Each number is 128 + 24 x the weight over its row's rms, rounded and kept within 0 to 255. Layers, rows and columns count from 0. Numbers have three digits each. The size before them is the row's rms in percent of the matrix's.

# up: layer 6 MLP up, 1024x256, rms 0.0444, rows 374-553, columns 96-127
# down: layer 6 MLP down (transposed), 1024x256, rms 0.0444, rows 374-553, columns 96-127
up374 094:133143112120117141102127150113129130130147119122092144144093168158131144141101138138136127159087
down374 098:130098130112115156118120106193161130112127134152164152126113113166192134097152171096124142064107
up375 105:109096161128085105141128126092172139149157115141107143119125170114128101126128125163127118140152
down375 099:120114121137122083121148114124106141101131128113131145138106101130182145091096077155102156117147
up376 094:125151132152154127102149141121179164111130109122131129100083120134093131126121150084100123137118
down376 091:084111152112172153125150137127166102116191126128116142136114152121120111112153111114163113120094
up377 113:148044097139160132137119130151114142120152124122104124094144110113095106139103122120117134127127
down377 103:096138152133129110165101133129132161141150143093157117123140142145179102137103112121149110144061
up378 099:111086138141136141186102132087121101146160142123142157109099142142115122143153164135110117099123
down378 090:138151127092133107104089109121113129108125125087106152121096114089130137126104119143136131139119
up379 091:135158106152119114140120105112139109154121148116123110129102112117126117146098151133094160108141
down379 091:132127128065112156098091107132140077116174137134116158115109125086148116132104117131119122129110
up380 101:152124113095127128118091104130085137161125127138171123151082197134128115110152137143105115114127
down380 100:135132112126137112098099154172160109144141114115168153120128120121095076122089104070135134165109
up381 106:101153122104082095179142095126137153113127088087146197127111125133146130120129098155128087153134
down381 102:098135094132129150122127123146140112167117145109093101169156136156118147084126092143147153113101
up382 101:148154104160148116173075131189124155103154138156099135133097141129108151105111125101119165127119
down382 105:175103142109120132113186164125137121131121122132136130117091113139161130109107094150106138133116
up383 099:144156166155128096118120143124122134142132103124105123157114098144121177140130124106169186122136
down383 097:088156152172136139074140103134134117094117104177144115124176159093086183114118128135116142143119
up384 107:104096107109123092151151093144052125147123102099149149103142165156108118141116133117125160182143
down384 095:128140112134129118126109138139136124147079079118099107158102091066134136120112141151132115136120
up385 085:142148111091144143108086107132152132128135096138132130093114110109122081134102120153116129083105
down385 088:079083111150161171135122148084101116154147086153088147139117179175152115160153107110147111113139
up386 090:157087151098126132115090119150116109092131121118107114121159128103105119129170137154099143097158
down386 086:129098116137163147107155142087118098135116117175146153100162119120090119096104142121134125104099
up387 102:123088137082135094097132138133116170136128092129116100134149090121112153100166134119146146148104
down387 108:132158144109136111164107161119152149147134133143137173164122123125119082131105122141148141127143
up388 115:124118134140072148096108166088141119107137112144142107127109144139147138142123149124063119081126
down388 106:092105140128115126135165157111150117134152124130135132100095135133129144185128111131149098123136
up389 099:114135094105140120171117156155081148138175115102096138141113091139153144130111130123120115132155
down389 093:097134090143160125142153152150127160108146134116100158092093121142162106143121125096102153118071
up390 092:140152121123099126136103070095124163129144106136104119193139149122118118136161165123117112134145
down390 097:144138119102121149160133151106148097107116137119168151105139168135104119127150095131098095139072
up391 102:126125176066138113129146113129103123128101092142172140120156108110116124138158137086144119138135
down391 105:118122102118124156095174151117127132128098108114090104156126115172115124139124120131156129197154
up392 098:092129141134064142156153089060104110119112111111105107139127127131111107086132116134109136107157
down392 094:147158165165126138150118133123149110102118151124125141125108124163129110111123155148102127163122
up393 096:136153120070087142115120142103136109077121095157120154119152149140137158138115130148114159127107
down393 095:090153151135099154105151146093110140155110089141087083117163110165088146156120110187152115176168
up394 100:131113123139081127101133101119123195140131096138087102153115141144116146158107140099142141106111
down394 099:115144137106129157084093115154085103105147108122161124122108099108110154111160135135151148136141
up395 101:116118142094130127145116116115138126099109136155130109125111137139106138101152129116159090130152
down395 093:126159124126128102132125114108114111088094161127153129152122152136144110135102136128146124127128
up396 119:117150075128077139156134084139129153108077164121101164129104090121116092152135135144105152101188
down396 118:142109149107104101055127113075166104108097099120116112093093083121098172144122106154117134196091
up397 093:143141116144091080095114129162093161137115113151154147114161164122133150114177120133099127119131
down397 095:119087142146123122107114138087114114153134088136111117149160129130118167136111129133132149122127
up398 082:145132124146138145192113134174120114138098105090099107169127083161112120197128116138138167169212
down398 085:132122125125120168137085144130125083136139123146138099158077084128116125139132132114125144175138
up399 106:164118132157165157092134122117142153105140165127109158077166131113157150158110137154143093169135
down399 100:115123143117115110136132133110129088129107119125159138101091105137114087117097086117124138107115
up400 100:140100074162123118139139141167124104078163162140128107120120133148069124096118152138134139136107
down400 104:143113145100150159152106148143120139099162115138185130137137117136124139123169140145135172153112
up401 101:111090129138102163127099150066130110149149096128108126130102174115121188137125113125092135143100
down401 092:123115135097139145111094133115114074089195113139105132136123132121113115113153063146154141111167
up402 095:095074161101086163151186150113135105153080175112095124171147141120138144135156174158120093123126
down402 095:091140100150157061145149120163117120095164094109107147157132147148122171130129127119173148070095
up403 115:114143156154132138136104119176104154114178090114127140073109143148106119141091134136082139150143
down403 117:100086110154156115113108163144160144154100160142166110083096120113116142109117108110135120119156
up404 112:119197117118125125143169143105118122113164094111128129157149112128118132111109125166122108152100
down404 112:125143133132113160129167135080143109150125142129127135111098109138132121133121101099128125147126
up405 086:126146135133125129132115134126110111142064146118147120089070151118106143130170114137118129132119
down405 086:142139138145129120174141113133160112167100090091128118152116111166090168160110098144122085108120
up406 099:140081164127115149079114106136127109095134097112105138117098163139157099135087152116118128111130
down406 098:160185119131169134132159121148098116117169098131126117132100153167149111187145126141130088095095
up407 102:129129140082155097152097132127129122111123154138130135156135105148093136170107165138149110141137
down407 097:136136114134170105129150129095116130118135159091103121123158167139131109131198136104086135120145
up408 095:105138140129065126113178127147118147101157117127125141141145129167150084144126131109115114110153
down408 088:106144130116150144125135117106140129147157162135131088152174128083107106148106163134136138156095
up409 116:113151160114106119148125128134143127076125155117138143102120148137167100148118160146111110122154
down409 125:105119158110089144155099139189145107105103133155164130060107166156155113123132132109146139124075
up410 100:137141142080102116155127136133173136153098140105119153091156074117108128107120130117150113115117
down410 092:153137155115151130145122147155106164115122123092156136149164138127122116131118134140163121150131
up411 094:136107134111088098182153134148137114093122139124152127169155085143140101098122122116185121100136
down411 097:107121108107111155125084097152141095127111108118132130150168124115150135193112128122148120098158
up412 091:131084139116106123094111123173130131108097130138169144124145104122129125121137111173183104125143
down412 087:101141105140138156148109135108063120123125156121122110110147134142169164173097119100100155117094
up413 102:166112102112163115115134134153069150139145096146121119139159138090119115134104124166131124116080
down413 096:166147103164117135124123163103091163168147139116127097120097140118129116202100107160110144163129
up414 093:133138125116104095112165114157144095162122163140140093112153145115138102073105156137106173157106
down414 089:094121101148105138160154088139127144161082158122128114139163151128101110141136144105139102116117
up415 092:141125117107108135132118132103137133119128137095125123149142118119102177166182133137108141133181
down415 087:096131135123164150177099152099151156132129104178121130070118107128151126201116142123075110154152
up416 110:146091167109141102129107078164153119130119114152138085159159137095080136124125137090113165100134
down416 101:120086101163128133101141113121103148130111124139153120128154127116106142158112136142134126132119
up417 109:169153120122111151122152132097132159179120132123070125100141130064097152127095152122129148160104
down417 116:133132119101139148130145118115082160158115134118146110138151137082157122115146102125153084119092
up418 081:106136115121124137135117132136135137151113126100096119195159128147129148098103137106089119118093
down418 085:110114124109132125153061116113072129130088146120175148112176104129131122115118180126130140146089
up419 117:104080135095121147040099135157132142130136146144127125129172129098117143101105136146096137140120
down419 110:189103103125163093091156111129119099186135149152151178116138134147126102140117073106156137165070
up420 088:066077134170114120131135062101107168108174105170107121119152154119127114129158122127090168105120
down420 086:075137183181139126121165146134126114097072092128119154084150153149097150101133144108109135085094
up421 096:118118083143140116099099126148132184142124110110086127151123131128112110104126167115111165126120
down421 091:145135122120115172131152164142086160174120132137131164119140118103104131122145157170135154185149
up422 099:143090154115134158133146155117149158145136129124122139150153138149139175145162119108050160123141
down422 098:115092148155107078126141122125110116129119193095086124100128178149132178134164113159118129175106
up423 095:108134095085129127048134137151128124174115118170137099135195165154113139152102131100135153153111
down423 096:140140099110145113081152139106107123117110163148121164144102100094102124144113186112124161130157
up424 077:153129183130095140152150173136148127130107120133140110105144166127121141123162130119145099159109
down424 081:143130115112172156127129141114114107128125122139142115124136145140160099088110132161164128169134
up425 091:114125115146156139163139120126136151117132113122125118134095104116153152143193125119139158119146
down425 101:057127115096148144157111130114125145080165139164106134184112105157133114136089125116119111099135
up426 092:138079125105123097105156135143098154110078135119070123133138134156157136126134083139089103141135
down426 095:096110114175120133116150160178128118155128122132120104145134152138110140077109140117096120131128
up427 116:133171087143114145126106131092133151086164179139117105119116129098165131168103132105107096146138
down427 114:122139098094149157179145142105153166174140095125119099117129114148146137101105131132160102113130
up428 091:142133134128147114095184123162138153125105150140129115105132091137123084132146109172145102138098
down428 084:129102068134114084127127144127109126158113090087155116146157142099115166162100161124114106124168
up429 094:153118161129132139123142120095145131158138138136128150157118184057118109131149114126136162124121
down429 093:098121098122150160118143169146139109107104122158158117132211134157116148137114120129123111095137
up430 104:122154145132086136146152128156100113166157162145134147115148156112133136148157122136171113117156
down430 105:128130126131134108144148109156108067112158133092129069110184165129158149124127146087142137139126
up431 127:114129144137103111181130109113089142113129118092145132160121128112148124149143165147124113175121
down431 130:115135112152130148127141151155141093123141135163161162104165143138145122135151134105117165142098
up432 093:147103127141165117075114145101144113142123121107144106136090129122144159203122132166103116143099
down432 088:120118134166157143156100152145101144106125143092117119104144190128125158148098199125109093084123
up433 099:142112116107100149113156122109105159176124131109114084109151152118157140083135151121169102120150
down433 096:127115156132111104077137126145153088130127112099142133126126136148129098148136143128121076129150
up434 104:166142138162107128121125122139130146158167137128178122149134112098144123123142163116108123144136
down434 110:163174141125119116138138096152156084117143116140134154128173107181130137114175077156098156141145
up435 103:108135147124083142156116103112149167133090126117141121142134149104121148139131121138157124128074
down435 133:135124123131128089081166135106140069141101151118088144126108099084163136090101102131104144131108
up436 099:129142090070070137121136135121102157107120137144159110133123111143133114097116174146162163086141
down436 098:102100172141134144148124122132136119171155167128113128132128094145127118186152166132093143112159
up437 094:113125110121153130116151120114083135120124145138140180133149157158105116118147160114136150102123
down437 096:157118137095160123109114137114140104118089131101094110111096069185120148102082126114142145100116
up438 096:125195124154124092162152143186139154146142150127174120119139161110152156126067082155134172122130
down438 093:122104143129106143146129118179123112128150134168102105128131160141094146105161102120072103131081
up439 111:121198114131119077130098095144129133112081108123138132108135145112114140141116100166139117131119
down439 104:117167113096146154144101151122143102134172136097116163159096152111129113130097129126153122050124
up440 111:069096098113130152114131142148152127131129148163117141137106136124135126131143096163145140085178
down440 114:091158139129130102129143145095131136125125137113147104101141149141165084118182122131140116180120
up441 105:132138085117142146168139187117123132172107100170147140130100114126124153146151156127115131091126
down441 104:130126117157145142176121167116088118126142168148173142118119137134126157133129132102099119086147
up442 098:137130182125108133174094106141136196119124136127125114125112104118110129158139148161172147121138
down442 095:136089129131128145154092131136129148109128098159134091146141093121101145127144128158131138145108
up443 085:179136160108124147134167108125165120082093141152135125163105113102184126167056131122143132120136
down443 081:104106106176132135142117129123147100078159099117127151150105151143119140137148109127142144150171
up444 085:136156169129105148120149130154089100119131133079136140110128142122119141135130146154146125123141
down444 082:101115133159152131126161134142143129092136192126117148143150133151114154105204133151107101154124
up445 094:133146132111088146155145105110162130154120113122126122144143129124115154111176141148115117101106
down445 093:122133098159145103161109080154115099121102150092169152152107100138106119137110160147112119128158
up446 100:177132135152153134160107118123172123156108177132130145156125113088067098087129125121142128123134
down446 095:112125096101152157170116157134156186165117158145162130111133113124100064143087129118127138119132
up447 105:115127110127104128149104105110114113115122099108144118138147171127106123129118155112090149102143
down447 100:098161180129127087100139122154099083132125129133162134138090104103168105157112141125131119139081
up448 100:136109156112169130130117117129142138097125124137137155129135193116079116121148153135147147132081
down448 094:129118096120106121111167137086138096103124132093102079087136092185117125083119116064115147104130
up449 106:121162096141092136132109148121144161130118132183153106067106084154093134161082101126132108099133
down449 105:096149133095123113166138121113144135129103119134086123111150147117160142101135134128170108169095
up450 106:111082136181147155101120160142124126152141120088119132125143130118145162135127126134136135130125
down450 099:159149120134178135126172133139126135146129103106153086111138142143104114117100127173126144137117
up451 100:152168132139128125123112098114156179106166148206140127105105130119134154134126110123168160101135
down451 096:144114125105107134119131131180151134095116133145134133103147159120105096161137083131067148125101
up452 098:107112158151077101111134094162164159082108148113170126158121131100139117137161142132121136118113
down452 097:110138127124135132129129167137135121132125131080109119150180103135136092086152087078124111115161
up453 108:159086149149115166118118155130090146100107149143115097094206139139118116118142151146091128144154
down453 102:080115149092144109171116136162103154136137139099071104136125173149152120082131184158130093128122
up454 102:141092105125139118172163063113134099136105139144133170119114140127178121151150085112127111123111
down454 101:155118120134124108153135149149136109098097108120083107162176105141156172123169152148115153148079
up455 099:134150148134109147129133160133153154105121103095133173172094116116123121105111127071127084131136
down455 098:119116190164132143118140077114130113106102158126161122109143138144193138128117126103162105132171
up456 118:122103130139109116114168115119144096118118138123137130093137145127133131111127168146135101189136
down456 119:117112127139134108115124139140115090129152095120093123175128177086094150149151169137065152136097
up457 106:123134132115126114145117119139123150164103149133124121133135132143136096120145126165147105114155
down457 097:132155128182085132120108148157105161090122144153094134127094115108127088109109157171142117090106
up458 094:136108148109119158109150142119133144140128113115143097145155114115124126103166131091110105084135
down458 090:120113151100109126082137137114113153117159125132094115119122140114118126088157093116081089089103
up459 101:077098146114084141150144094165167147138110093112135164122130132127144129123122119108123148166120
down459 095:099165128097126152113117113126160110145108143135149097188125105113143123154124147125120093104157
up460 098:156106101138118100123151103188131141135079147181080150114092150141102129105143121092101081106096
down460 094:150116167140155163109143148125103110112150158123133105147127149134163139105117100152183146126106
up461 092:097130136147053123119119136150107076132092122128159123103180145149079162079133122108118110156095
down461 095:141116140134118163132165101109131123148150099101139119062170176135132153111082095175107069118138
up462 101:166148152182103099137143134164143163118110116121141147097145132108122078126121167140172102123164
down462 109:118133145141142177075157151095132117082129173155061133128146086124135110128123150112144180146162
up463 091:109134146163160075143145098143091137107135107125111121145151098147128141123153151152119151122127
down463 093:111168157106096088108106135119083098145155137142082168124173139133114123088156079112121159132171
up464 105:153152134136127133109131112129133123180148163134093140125074112138071125148100148145100116098121
down464 099:132123130108129137159140137139128126133112179128088151123103179115132173166162130133157105136127
up465 096:114113106069150096142121110135128119104093125131120149107115155102120157122142115145112124115178
down465 099:150109096107126118128156111096117141137102133134125136134132101134088113153185156120107126132191
up466 116:091141101131078209152110153129124121118181155149098145134147155122113122120137137114109071093077
down466 115:089114144096165110121113129143132120194163118126105138145138187119117164125119142098108152145132
up467 103:158175129133108103102091118138148127170097133099127153134160116129125095102090110149090159138162
down467 107:129138151171178134097157137103150084126133122142138116153175102127151138113162124140113101112090
up468 090:152135108108122123109127141187109106133119114124075101114132134097121156098120146138155107089149
down468 087:142151101135162171129128099118166102111129147105095092120137140101126123155141134107110111147125
up469 111:150124126136123116130156096143122111105107102172156111144167160088152121129152102090127121094152
down469 110:153120119115166125164093140123169126128138135152100147095192135110150147100069138087163134143157
up470 088:179116090120135078125119124118118093108095106106130166116116111147152150126138181147114160154121
down470 080:083120132085134131090069187084138120149169134159131115194119096142121104122089169105087147124127
up471 121:133124167142118114106059135110143154141123122173152136117138154108104146147123120149124117094133
down471 118:152140154118164135147102125105201167154165107162111140102114144097073098163142095136156119153096
up472 090:136137111137162139096114125124121162131112157102112132109107141129139132113140106149112120163162
down472 085:146126152112126196145182153103122127141093160160120101148139126143151158108144132123134148111125
up473 103:096112131155136106108098127168095161132142118099127149125142139113111103145140073056069137129096
down473 098:167112120141162151157127103193102132161146109128155109130129118163116151107122132125121108139146
up474 137:111129104111111147188145096131119144102140103156136170152147118140112123099117125112145109125140
down474 130:080151141124142125113158144106143130134128146103116175147157110119160154112111158142132099113125
up475 095:197121120101092097110126137089106166137124129142082133133132103160141181106105099143149106144141
down475 098:109147127091089154135136119080126143150139151103143115138132138105104139128103110128117103083140
up476 105:122137103143145150109130145129143137158138130158126115107135110077120149161169149122104118131122
down476 111:111159176151148112137137160110135124131138120140164142122105096104097135112115126139161129165123
up477 097:129143105120095119160085107095159175129166074101110152119101119187124105118152117149103160104133
down477 101:132096143118125153116151138096136151112085100130143116119146138109105151131066121142174109150102
up478 093:184121158154117127132129099115125119115135147147093108133148171151168096083107118136113132090132
down478 088:135136179140115173131112118132162100066068157127160149116118120103093115101147123144122090199154
up479 099:165154133173153109114113119140135103113125149172140136066158102102116086130087099172106115118119
down479 103:119124123085098119168162135138158084119136119083154139146091105138160145114137112133139128134116
up480 096:155111121117130105148092105144132137134120107106131128123064177095102104161145168113097145174155
down480 100:116153153117147138205101154144144154122076170112110174130070158128111121127099127130159127131139
up481 101:107136160163112129107194104164175118172126145143142127148173136097162129093157122150103155123148
down481 098:098120126115113148144151085107145109114150111108127147126125141114117127130142134106123132100147
up482 107:081113161106125138111114111078131129122171132145132132148118100091127187120161144130143153105167
down482 108:065102136150101132190140105065141151105087113105154135094133087108146125109139134136150162141128
up483 098:088133093115116129175157135136140120112119152142057111094144106108159116135101124157132107143129
down483 091:128155082076134159099108082119120115113112120160112125151081133120150102169120166135136143133159
up484 081:140144170143077158148168092122151069140142153152149088178146097143108097180113128143101133134135
down484 092:130126139079150149099168162138144080136151104115120122147126100127107110135081106171096130119128
up485 093:165179147127104149144102140107127144118129113110138167124117146118109108143134186146135121130143
down485 112:098137098144140104086112177122107117146144156101135115112136128162132162106170156102066145115144
up486 084:167093140136122170115136102164116136113145093117127126144137150147124129098132118147104106158156
down486 080:124114103177092125148122131122099201180086125099159135116091139117188129099112115115146113146112
up487 098:147081151128100158081178101159103124119107094145146115121104124158156103127136197089136150141158
down487 098:122100139096099141141178132147137112141112106143121113141104108135111106158161164097113167120122
up488 107:102148132143111157132140175120113155127098167150100154119108108117116193137162126138109145112139
down488 104:138138093103124168163164147171115135103145152147136153141129123126150156126089138139138146124122
up489 089:122123169147112112094133120143162119156081123119137098156122122118114141145099134135108136122124
down489 090:134105087109136121122169156153145116142144111129105146095142083123088142141097135103161119094091
up490 100:131135093143120154163102107104122092156200125139149127145167181080160122158119149150123104132139
down490 103:058166115122140115114144136125141154146126139072091140096136084123098081116135116104119123183098
up491 095:132119088161138095152100110135130149111109170118150101141118122166124124123160131155118113143102
down491 099:107208111146162155159114102139140105112113131151104140126188126131143150108108115153109134127115
up492 088:089166097140117116070123091112122144136139122097158101197155110092118099135157148103149109133151
down492 102:144078106113105142142166125157107126116103105130132154111138140140143116106135115134129118116098
up493 093:155160097128148135080150122159119160134135188100129126099079147138108134143119068151151190108105
down493 089:141088139113093093188107139111158117179094139144125143123123092120132107175133129133087131151122
up494 108:152120141136165094114173157132115144116114119117126146144144143071160156087149138115104090116122
down494 111:138104104118147097128129069166141100137144125100126150096130104134179108085094119124175101135137
up495 093:118115155141072163112144125122155123144151144105127129125114106104112127108100127148117147106138
down495 097:091083088120097172117130160130124091099102136079140118149132073165161130120132106124151150096113
up496 102:133107136151140163117135124146161134078124128175110132073117085135132150104159117138113107144094
down496 093:173080132159141130090171134091096126133171102078133157125139153123171143139130099144105166107133
up497 094:139143124178132141153128153130148148125138101153097124171121149135133106134098154142087127147135
down497 094:147100146156102111159090157139137180114140173102112149080114194117121164133120152144088120110126
up498 089:192111139168105108097127141118086123100097156150096108138148109127119152127107121165123157133128
down498 082:105121118102111127149116137107136172102157169114096143170132145103129135126091087122098121121136
up499 091:140161132129120148160074085119122144125140148174128075120150157109103157166118134107155136086136
down499 091:149160142158138159106102159143142097148124127135119156149093103090133119127142123112138130120128
up500 104:138124076066108089124145136105123160175099144093116123116073076152139139143129124139126117122170
down500 099:121124154147113149107145093105129103144087150138150133114095127102124128113122155116130155133150
up501 100:139099095107097097176192122112156141101159081121143098092124137084150152165107130106154136127110
down501 101:093116071169086151147120136103119088102143132147131128084158120114142164123151112089098110160103
up502 095:112082154139104170156094103135148117094130111093119119098152105084105123115168078175107092118155
down502 093:138057121158146138140134127181143143151100163121123091124151136101120087120114121110137103108109
up503 094:093113083161138102105129142090127148130084130139145152137170133123158160126107091123138134157120
down503 100:149120108155082126116099105132127129162155122113090136156164099113109095142089164116120073131095
up504 088:115110101175085121104115099120083144115119163150133154139104123133145116128155076201131142099145
down504 093:126130112142149136114168146178106080123128116127112137115103112099112126089123124153161108150124
up505 095:117132105101112174131082112139140130114198122123130116141118101105138129149103110114090140087116
down505 100:105084099111176138156101129102127176140158100158139125129119159163150126139161161122156115127139
up506 101:144107167104122119127151176111149150131092102102099120167122126141151133135143092132122125159157
down506 092:184115135122132138121132121156120129135168112171142128147156127104081166131092083109175134170124
up507 100:122129133142105136131119124117147156119155149138130152116087120101106122095087102115098155147088
down507 099:144175138152125143113122076136125112123104111128108166115139122138163127093143129151112099104130
up508 093:129146119132128067113128103079122194133123112147117139126143105100171114127141167109123143133129
down508 098:182130132124111140116131126108137088099140120095140142142109144176104140120165130139129147135110
up509 108:108120130155091160106128137157149166096171125134177131106107144133181145123108143114078117141182
down509 104:102073144084094134132116143168180130127142149141153086102131124118183116127124122133107146114130
up510 103:132115119131120125113177127111122131133101133140104164160121105114080163172161119102116133140159
down510 085:136128103100096130114156142143162053157165138109100126121110131124098107147142067136102109129138
up511 099:126150149131128109135108120109130159147128133124133146125082161170089112133098102107157123138149
down511 101:096135111153149121135119121084142149085108095118105136095114166135045136156131117089141111121153
up512 104:114108145139113157105131122144106112080142127124092194116136100144129154092140153163125144115138
down512 103:099134114098151151176142130120112076127129116148144146100140108122139143127154136119091102134094
up513 091:123119124107128135112131093113115166136140141081113108135123153129126118164146101122107148141152
down513 088:140087106110149114129150135137183163108103132107127117142158196124090123134137130111125162128123
up514 111:136116158174103148151137128116133083082100131137155114136139119137136113136131126127113114099129
down514 104:129111099099161105148148142127134154153167123110116121120151169098141160109069165132134104121168
up515 216:135128134109116100128134103125147151135098164082142163092158133106112152145127112104161168143092
down515 207:131105137128120176176160134137134084099112146143143121128132174097114136135156148087134126105095
up516 103:131124102172110129110153100125090118134129127115146141137140163072118092118084134134093126139177
down516 112:091095116166117134109107129141111145146170133125118146136111155104165125131118101149088143149113
up517 103:130148130115107101145146077119178122067134138095167106165158123114109173128098116156129145138151
down517 106:141081087162110147126162149126146109163127115141079154160118117134122127102092104101124150145128
up518 098:145117121177138118147094138128145183158126119102082108143147147123090138098120098167169161144116
down518 098:140112105144109172157118121097119169135174099109164146144137131145148168133144154112125142133105
up519 065:162083116125168124157140123110149140154138132141119069135142138153116149138170091140150149132128
down519 072:115117128119104114191137116122095121107158141170152082103144140155134148139154151165141087120139
up520 108:148146102107117165082084112156182144149110105151131149137126138080075112165138132125123168104149
down520 128:073131090136129129118140164149108104147148112111129114126112140131104135126116109153099097170142
up521 083:142126131120108102120147160112118133170085098122155132113128109088150130123126151145123110132125
down521 085:135154149126081118095122136147114177126138104096138205128106122134140109129142129180157135134119
up522 104:145130104132104129128125144150075120168153132158148141172150135106115115090085122099091134110053
down522 102:110120112120162150130112108093140169130110155132118142118128047111131070174120110116123149120132
up523 103:112118104111138115081145134135127106124110109133128114127108113127135123151142143152104182120128
down523 097:151154135116137095141096128163155155134106154152159118139105124121109116111154092112102124111113
up524 096:131139138111116144096169097142161167138127061144113104137127094143104118153184118145121145143140
down524 111:108108163130084124153139117159111128127168163132139126075153160102123125107110165138126114118116
up525 092:155139181095097086137112098140109109124160147154166112117121102142119103168098127088112129160140
down525 098:147137110122098182141116101126137130116105140136088126111135109108125195152113137122155113150109
up526 094:142132130111152117160106145129108132169133102127095136119091178100132134142120129117121147148106
down526 109:102133112156134131094142103141123127104118141122160159150153089131148125108141127122152122146139
up527 115:142160128158085148137159132168117167141110146158154189148156197106118155144131091113170133084133
down527 113:106142102129128160136161130153089139117150155114100153104167170139120190139107100097123129131125
up528 099:132134128106107096141138145176156094162139130171146117115122131165127114116095119114102189153128
down528 105:105185092147118160156138128140132130098132113153131123150084140149109128117120157128140165157125
up529 098:149127117161115128139174119146159152123122127135110086156130074046123083177135131109125159117139
down529 100:119096114132125135130137151170137139149163154138126098103070114136137105127154155133116142129073
up530 097:096097126146113122147161135120147124090141087116148156101134125156124082119119118163128168144173
down530 095:154192133116125135129168120172114126098121131111115096132127143169094120107120149148101161138148
up531 099:141119105128092109127105175136102097118143125088047143128114111150140115122126114113111151149147
down531 101:132124111127103103163176122103126101135125088097157187068120107098112151096120139153130116123104
up532 109:126144132141132163135157113134157126120125158143157118138119136107124146125098074141106120084109
down532 105:122137157126116122138099128150210151149158125146120146148135120127125164164101141117110082091160
up533 103:112121114145121094097120150117160138116122113157153235173102126155113128173148107115140131111143
down533 097:118136136089156118133126161165150141141133112124092143141115119128127098148124136141114165152091
up534 094:129138168166101109093148164068069126161155118158159100169114172101130140129104145124115136122128
down534 097:167129123117123096170152127109118080097140133143125126107171130138116122117142151110126095136113
up535 089:081126136111112141142153120113146105110130096148155141077135134146129152107160123147126139126174
down535 088:125125166132126116135115186096114132128091091159099142133137100150150094100088148144176128136084
up536 092:130084123121105123164115110154107129116147096156141130158116053167127088129111129075164139126136
down536 096:109121109086141153117118126118144142144102156126096105154144090160125136143099109117121130141156
up537 101:135159080143113092084143109101164094104072136126119151136133132160105117137144138110141174137169
down537 107:127148064113152118107126179114131076131130116170085101131157121133144104150103132136153147155136
up538 094:155109114143148133171112133141122146120118140060106156163123149138117123115145103125159112170130
down538 099:114123108096151159159124162093101134109124122086135155153123107148092139137114163125138096161137
up539 093:131154141166123135137142147116139132124151127135128092095119146099131131110131108092138097095099
down539 099:122183153091156114121159120147125133111150130159129163142135129086128131134105117128095111131148
up540 139:158143147124101173121156111116128105124155116148152135150134111120130074133106138102129109126119
down540 133:090118092130158164120146170105144085118160061163099145143118164096124108105131140140144129117117
up541 078:107163157106144136145139169166137135161106094129109140115171126141104108137097147128138159130193
down541 079:167105155132132200130124110102150117129107144155111128142152144146128161122128185148173089129152
up542 096:130146138148117124113139130130151088119154122146170133119106157155092142134152151084122129114135
down542 108:145161096107132106110127178118114138129147112152128157119115101115103109122119136121108155113117
up543 104:119155161142099063097123084101112118137094129143134166166151093122077163101094130108161124144095
down543 097:104111129105127127127168129147121157143133118119133144147128111156099116129101143155168159131096
up544 102:114187116112147107125107138152137137088098109181112134175135115121121087158062146127141135124162
down544 095:100100094121138129147118104115117115092111147128138095101095097118097146172123150135165119112104
up545 094:145116114153100120137139088101138130113163125128136146127132130154172149171132175133142144089125
down545 090:150175142157108087129148189195096140141114131139133135173181133085111123089128120149126096132126
up546 092:108186089110129138131112140139141101163110129144133115148155152139149165152145112132137150080137
down546 094:095130111097145112132124129132150172122123173148170089150127144147135163129121161111111146102105
up547 134:112155130122156124109146132104135126107151112122139144120117111177104125131139095119154146100110
down547 133:136144126133126154123104151147142139110136109090129132145146128200098210127113112134117123091080
up548 105:099112122117130102103126107142121097093097166118158156181170131109088108094107091087148116113145
down548 104:107124138127120151096142072114091155120133141124135115185165123120131152165141144126132150136076
up549 100:139083164151127128139103123143139129129132116145118150137112087126118132112150129123096144107172
down549 097:125125132138148136128163150101097142146150164104134190148136105121144110147113094135125122110084
up550 108:117099124111139108136112129108159140137147146132124075101121147115127100101108093122135162155177
down550 107:124095146099142105124136160131123144116146135165170113122102089138125144146137118115125145133089
up551 105:107157151121128142118114130118133099146086153144104139153146158148111157133198132100125101150096
down551 099:138164070113114120125138132137122129134112154105108113106110120144125123149087113099124141135152
up552 098:143117132106169133143141116120089127110127119122151116127142078146148184116120132151120120165123
down552 096:095095104116171170132101134104183135089157125117092143120147159107142124169115131143127075145117
up553 101:159123122107156120122109097139130154110132122172130109086123086131117150127129103152108087145138
down553 103:129130142122135148121153149136118101099138116151122150127130139101150136077121143174162143148162